Weights of a small GPT-style language model, trained from scratch on English Wikipedia.
Architecture: LayerNorm before each block, biases, tied embeddings.
Each number is 128 + 24 x the weight over its row's rms, rounded and kept within 0 to 255. Layers, rows and columns count from 0. The size above them is the row's rms in percent of the matrix's.

# layer 10 MLP up, 512x128, rms 0.13, rows 372-384, columns 0-127
size [108 102 111 105 111  97 101  97  92  91  98 101  95]
[[178 156 128 114 101 116 131 154 129  91  99 125 127 126 117 133 121  98 122  89 137 153 156 150 103 113 167 147 128 144 107 164 104  93 120 132 109 132 126 115 127  89 152 148 162 156 110 109 121 106 102 140 105 126 188 167 121 138 133  98 118 128 140 158  93 130 141 101 111  79 115 145  68  95 135 167 151 139 139 150 131 179 122 166 145 138 146 104 140 106  97 107 142 138 150 134 133  93 132  86 106 138 157 122 142 186 104 157 127 141 139 146 116  81 129 117  97 126 123 149 175 134 129 133 104 110 167 100]
 [105 110  99 167 127 142 126 140 103 152 112 101 128 116 112 135 141  96 111 170  88 149 136 114 145  83 163 124  86 118 123 121 103 106 120 116 122 122 107 118 139 107 133 121 122 187 149 130 115 120 135 129  82 159 201 114 133 134 137 105 142 176 114 119 139  74  82 119 144 103 159  99 130 164 108 132 143  99 102 147 175 138 148 136  94  98 128 122 113 147 166 159 160 155 107 115 142 154 178 159 109 104 164 109 150 134 117 104 121 137 134 134 125 137 135 116 123 145  84 157 110 110 119 107 162 108  98 145]
 [139 138 122 129 135 125 127 129 124 102 165 155 125 119 187 156 133 117 106 134 166  92 112 108 124 122 131 124 154 140 154 117 183 129 126  96 149 103  76 140 102 139 123 131 158 144 120 127 103 114  88 138 135 151 113 134 157 155 137 120 142 164 112 182 113 115 170 127 104  97 152 105 115 120 169 103 156 115 129 126 154  81 130 112 103 113  63 105 114 152  87 149  85  82 102 131 146 130 111 112 134 157 166 150  89 158 131 108 186 112 105 141 137 113 141 129 145 123 123 112  95 152 106 140 118 125 118 170]
 [132 124 132 137 124  95 139 122 120 132  94 131 117 135  98 108 193 142 136 132 140 145  81 114 168 110 133 120 134 154 170 101 107 126 155 136  99 171 114  86 163 168 136 115 138 147 135 116 129 122 135 141 103 144 136 140 165 128 114 135 104 153 130 156 116  96 116  40 168  87 142 115 145 138 141 117 151 105 132 134 140 139 151  94 148 178 161  93 146 137 137 115 102 112 127 100 162 140 106 140  94 127 137  77  97 128 150 100 103  97 152 158 112 151 152  85 147 104 127 155 138 128 137 116  86 125 148 128]
 [151 126 103 120 140 117 135 165 179 113 129 117 160 111 186 128 114  83 141 128 173 128  86  91 172  99 142  79 158 118 132 120 130 138 163 140 133 130  73 129 137 154  98 110 132 128 115  99 146 132 136 119  90  80 127 157 109 117 124 126 165 123 125 128 121 156 127 161 142 115 115 116 140 133  98 123 165 144 124 164 108  90 169 101 108 101 164 104  97 162 117 155  95  89 143 113  84 124 148  96  96 154 118 137 122 112 136  99 177 119 136 157 116 134 122 121 112 109 128 139 167 111 134 145 148 160 137 151]
 [142 111 156 122 108 130 154 136 115 107 109 139 140 109  95 176 149 174 206 119 123 129 115 165 126 123 167  85 156 124 133  99  90 101 126 140 126 140 144 147 136 170 143 125 103 151 128 105 137 125 126 111 111 136 118  75 144 148 146 102 141 149  99 118 130 135 153 104 129 161 141 125 156  98 160 122 184  98 143 126 124 102 119 149 105 117 166 109 126 138  75 158  85 141 112 116 122 131 104 142 105 134 103 124 184  74 129 135 114 127  92 166 100 129 167  90  99 144 151 107 138 109 140 146 131 138 134 122]
 [159 144 133 116 159 118 134  88 193 109 152 144  89 110 132 110 130 159 102 116 176 126 118 111 105  67 154 123 134 122 114 115 159 107 136 126  85 127 166  94 149 119 124 122 105 145 162 128 150  83 175 163 135  95 126 154 134 148 125 113 114 150 117 183 102 131 145  77 152 142 105 139  99 114 130 115 141 114 125 139 139 164 113 112 117 122 151 161 122 158  97 125 151 104 140 135 146  69 148 131 102 136 102 119 108 118 138 176 154 120  95 126 125 103 171 112 121 127 156 127 135 161 117 128 159  92 118 112]
 [108  77 163 148 135 108 109 154 109 119 141  99  98 121 153 183 129 136 125  65 134 134  94 131 133  94 144 123 118 117 142 135 147 163 113  86 103 126 106 156 132 135 148 126 124 143 120 123 116 117 135  94 129 157 150  62 127 102 119 130 147 148  97 128 132 132 131 113 126 113 129 138 108 177  97 123 160 148 119 139 130 114 100 159 128 119 125 112  94 107 117  81 124 152 142  97 117 157 171 160 146 150 137 165 117 163 100  99 136 175 151 114  88 158 143 140 155 124  93 150 139 151 152 161 141  81 119  82]
 [145 147 184 101 152 100 132 167 137 155 144 110  63 142 135 143 142 144 132 143 133 120 142 118 102 146 164 115 165 143  99  99 112 133 151 149 132 106 133 146 145 155  89 116 141 191 115 177  99 122 139 144  87  82 156 140 116 151 136 126  98 138 105 104 116 135 158 116 129 149 146 108  96 100 111 123 155 164 159 130 119 115  83 122 103 139 168 123 138 116 132 139 100 139 110 143 108 124 145 130 117 120 112  98 110  86 144  98 143 141 172 125 100 119 103 153 119 156  98 139 128  98  67 147 128 162 126 163]
 [143  96 139 139 146 141 166 123 132 126  98 152  82 118 149 146 159 145 145 162 110 102  86 124 139  90 118 108 123 156  71 177 128 106 103 123 150 102 114 151 128 108 141 136 142 191 153 113 108  79  95 129 163 134 133 132 128 116 139 140  95 145 133 134  82 127 156  82 133 129 140 137  74 107 128 120  84 110 136 118 113 155 149 153 141 129 128  89 145 106  92 153 176 144 159 140 152 137 128 106 145 175 146 110 132 154 146  91 117 139 131 126  95 137 141 148 116 113 150 122 123 170 159 152 146 123  91 147]
 [133  98  93 169 146 150 135 154 125 109 128 119 123 148  97  82  89 174 130 117  66 124 121 148  93 111 145 167 123 119 132  79 110 108 125 178 113 115 162  93 133 109  93 149 162 136 135 117 113 107 128 149 129 151 135 163 125 137 137 154 151 143 118 135 132  87 128 109 162 124 141 135 100 140 114 148 151 111 123 104  97 112 147 101 110  89 126  87 135 145 163 113 147 119 105 116 109 148 150 116 202 140 147  89 153 173 152 117 100 150 116 120 101 141  87 122 158 142 100 114 150 114 156 139 145 109 112 113]
 [127 106 140 128 150 137 146 153 122 149 100 119 101 139 106 138  70 153 113 138  89 107 120 100  86 142 185 108 103 118 152 146 153 104 130 126 118 131 139 117 140 136  91 132 151 100 139 153 138 118 122 150 111 129 127 165 156 147 194 155 118 135 156 115 148 113 144  94 113 120 122 131 124 132 131  77 130 164 101 126 100 112  94 176 114 105  74 192  96 112 115 116 141 123 142 132 107 140 184 137 128 141 131  81 130 173  82  98 129 126 135 121 100 112 123 147 123 140 150 124 103 177 144 115 125 158 111 117]
 [ 86 132 123 159 141 147 104 140  82 127 133 139  89 153  84  85 160 158 133 131 113  99 123 158 140 112 145  94  89 105 155 127 115  92 153 108 157 133 146 134 134 193 120 129 117 152  90 120 160 132 127 139 192 127 132 113 120 129 147 120 132 118 106 127 107  93 141 110 150 134  89 164  87 124 159 162 152 131 141 109  73 132 111  99 131 148 127 176 137 123  91 118 133 148 130 145 153 148 158 165  81 123 150 133 122 133 116 127 150 102 127  88  88 158  90 120 141 128 163 113 134 145 124 110 131 157 110 127]]
# layer 10 MLP down (transposed), 512x128, rms 0.0676, rows 372-383, columns 0-127
size [108 101 111 115 109 100 108 110  84  95 101 105]
[[149 117 108 109 127 123 133 116 126  95 121 124 175  71 127 141 107  94 133 141 164 135 109 154 124 168 140 124  94 181 117 149 175 167 127 161  90 163 121  96 126 129 128 130 170 130 125 152 111 178 152 153 109 146 131 113  90 113 113 152 132 124 103 122 178 114 123 117 120 142 107  98 162  95 159 132 134 106 138 139 133 126 132 110 151 127 157 134 167  63 130 126 133 120 146 123 134 124  98  99 127 114 131 131  95 131 169 130 101 143 146 123 115 150 131 117 123  86 128 136 112 111 136  96 128  44 124 174]
 [127 143 136 117 116 131 104 122  97 142  86 181 126 138  98  88  92 141  61 123 108 135 142 155 119 160 122 155 150 134 131 102 112 130 125 142  99 192 121 105 150 124 150  85 167 168 116 125 134  85 154 155 125 151 139 162 140 162 135 126  83 127 121 106 120 139 148 144 107 158 101 119 122 135  96 121 157  89 117 155 103  99 131 128 184 137 115 129 129 130 160 100 119 139 140 130 128  89 134 116  93  93 124 152 116 145 117 131 106 154 174 132 105 155 114 133 148  96 149 100 130 113 135 127  96 169 155 172]
 [103 104  67 132 176 160 167 180 140 123 108 129 143 126 114 107 121 114 135 165 154 135 113 152 147 119 133 144 118  70 100 162 148 101 138 162 157  88 108 129 112 104 152 133  96 112 133 145 184 160 134 121 153  99 120 127 171  86 139 130 136  91 125  88 152 104 139 151 160  98 133  80 113 117 122  95 114 111 143 136 119 153 108 107 132 147 121 119 139 163 125 102 162 107 141 126 130 130 178 110 139 112 150 119 127 150 153 142 102 124 122 121 151 127 128  79 160 112 140 102 132  87 159 121 139 121 100 158]
 [135 142 139 120 148 129 168  95 174 174 115  98 137 142 105 144 143 126  98 151 130 129 109 152 114  98  75 170 132  92 142 124 101 106 135 119 133 137 167 122 131 139 118  70 111 166 137  96 149 127 130 147 110 128 119 119 113 169 130 119 119 153 154 187 133 112 136 152 131 150  91  63 145 145 103 132 148 125 145 132 102 132 135 137 125 128 119 102 143 107 166  80 106 122 103 151 156 157 121 141 136  76 162 137 115 117 108 102 119 144 159 148 130 143 126 125 112 136 152 131  91 129  95 116  66 145 101 177]
 [134 128 110  55  85 129 126 157 151 107 100 146 143 132 144 114 134 140 143 140 145 104 113 127 144  96  75 140 118 168 114 158 152 107 129  87 126 131 163 203 149 101 137 151 127  88 153 108 139 106 124 126 158 120 153  84 129  93 148 107 104 195 104 127 140 134 138 169 151 125 155 131 115  86 160 116 129 123 142 110 119 117 127 138  99 149  90 121 125 112 174 170 158  92 114 163 146  95 145 140 128 118 139 131 136 129 136 141 128 151  79 146 134 107 100 130 121 109 160 135 107  94 138 130 146 116 126 137]
 [113 102 121  93 127  97 143  91 148 116 113 113 124 179 169 136 110 187 109 119 133 144 110 106 136 140 184 157 120 119 116 136 155 158 138 131 104 143  83 118 147 123  95  84 135 114 128 121 137 105 144 135 147 117 101 193 101  96 147 133 141 114 101 145 125 128 124 157 133  95 139 106 121 122  94 131 112 168 142 112  95 128 117 136 151 115 188 109 122 119  98 156 138 148 155 165 131 122 167 109 177 156 106 155 135 146 108 145 151 122 119  80 170 121 129 140 143  86 102 145 142 126  74 116 122 114 125 132]
 [ 77 121  92 117 148  86 151 134 122 108 128 132 113 147  84 156 102 153 103 121 159 145 146 142 154  88 118 126 125 121 133 100 103 185 140 157 127 133 119 123 181  83 123 118 162 132 172 155 128 111  77 109  97 156  85 150 117 127 139 130 133 187 110 131 141 106  99 115 108 113 126 130 118 123 150 120 110 144 149 139  66 117 138 114 144 121 123 111 128 143 109 111 153 153 144  93 171 155  85  89 104 165 146 151 147 137  97 156  87 147 152 122 112 142 113 146 116 165 128 136 102 106 108 142 142 119 146 135]
 [148 121 102 106 144 123 164 127 140 101 103 106 139 102 136 151 131 130 120 129 168 126 131 133 107 120 114  94 172  99 127 125 101 141 161 149 127 128 134 110 118 120  58 167 179  97 126 174 164 142 147 121 103 101 146 170 135 147 106 124 131  88 131 155  98 120 105 133 142 135 132 140 139 104 183 133  94 139 167 164 191  82 161 132 136 130 154  93 180 110 107 131 132 123  76 104 127 113 123 107 115 113 120 107 124 103 133 122 111 115 155 137 107 130 105 116  92  74 156 128 148 138 148 127 129 158 129 139]
 [172 107 164 126 141 128 121 152 118 142 132 112 126 135 131 123 102 120  97 139  91 155 111 116 163 126 141 111 117 130 128 137 160  91  87 112 112 103 119  94 101 147 180 118 109 110 100 134 133 129  90  79 147 136 131 109 136  81 149 134 134 157 102 149 113 151 180 132 124  99  90 126 155 112 132 119 146 174 140 118 137 138 163 146 119 166 143 100 127 127 111 126 147 148 133  97 159 171 118 162 147 111  94 118 124 148 165 125 135  77 114 152 119 118  89  67 126  79 142 132 170 129 157 112 125 134 169 163]
 [150 134 114 118 157 125  99 139  98 143  81 164 119 133 121 147 141 123  94 120 151 202 107 133 141 139 135 162 135 117 147 117 145 150 160  99 112 125 125 142  89 155 150 124 110 119 120 133 155 125 115 122  90 148 160 114 138 158 102 108 101 156  93 112 128 123 153 146 116 134 111  88 150 109 113 106 158 154 117 120 151  91  84 112  97 138 131 181 110 140 152 123 100 161 114 116 141 152 108 139 134 109 117 170 152 125 184 141 145 135 145 101 107 119 119  63 122 109 131 163 117 109 136 149  51 141 100 128]
 [151 188 145 129 187 114 124 133  97 100 138  90 122 137 111 149 136 165  90 127 141 129  77 133 148 130 162 128 138  86  89  70 120 145 151 160  98 115  81 156 110 142 143  85 136 106 141 100 168 143 107 136 138  85 148 118 111 114 100 138 148 138 130  96 147 145 155 159  93 120 137  99 136 142 160 105  99 138 144 140 161 123  89 140 119 197 153 113 147 133 122  94 124 136 150 143 122 125 109 144 130  86 127 102 105 115 129 166 153 135 109  99 126 124 159 117 114 114 168 111 126 150 130 131 129 129 125 141]
 [142 125 100 152 165  98  93 146 139 124  86 148 150 118 101 140 147 121 153 129  76 147 129 139 189 118 123  92 112 125 142 131 146 153 114 153 144 121 105 134 109 132 135 145 135 169 128 112 152 107 111 121 114 139 136 148 153 160 129 134 118 114 123  98 152 121  90 116  84 132 101 155 121 124 139 124 154 117 154 137  91 133 134  61 137 104 158 129 142 123 167 131 108 113 151 153 131 137 143  46 148 126 118  96 104 148  89  86 125 141 117 115 136 142 158 166 100  96 169  83 137 167 155 139 153 133 102 151]]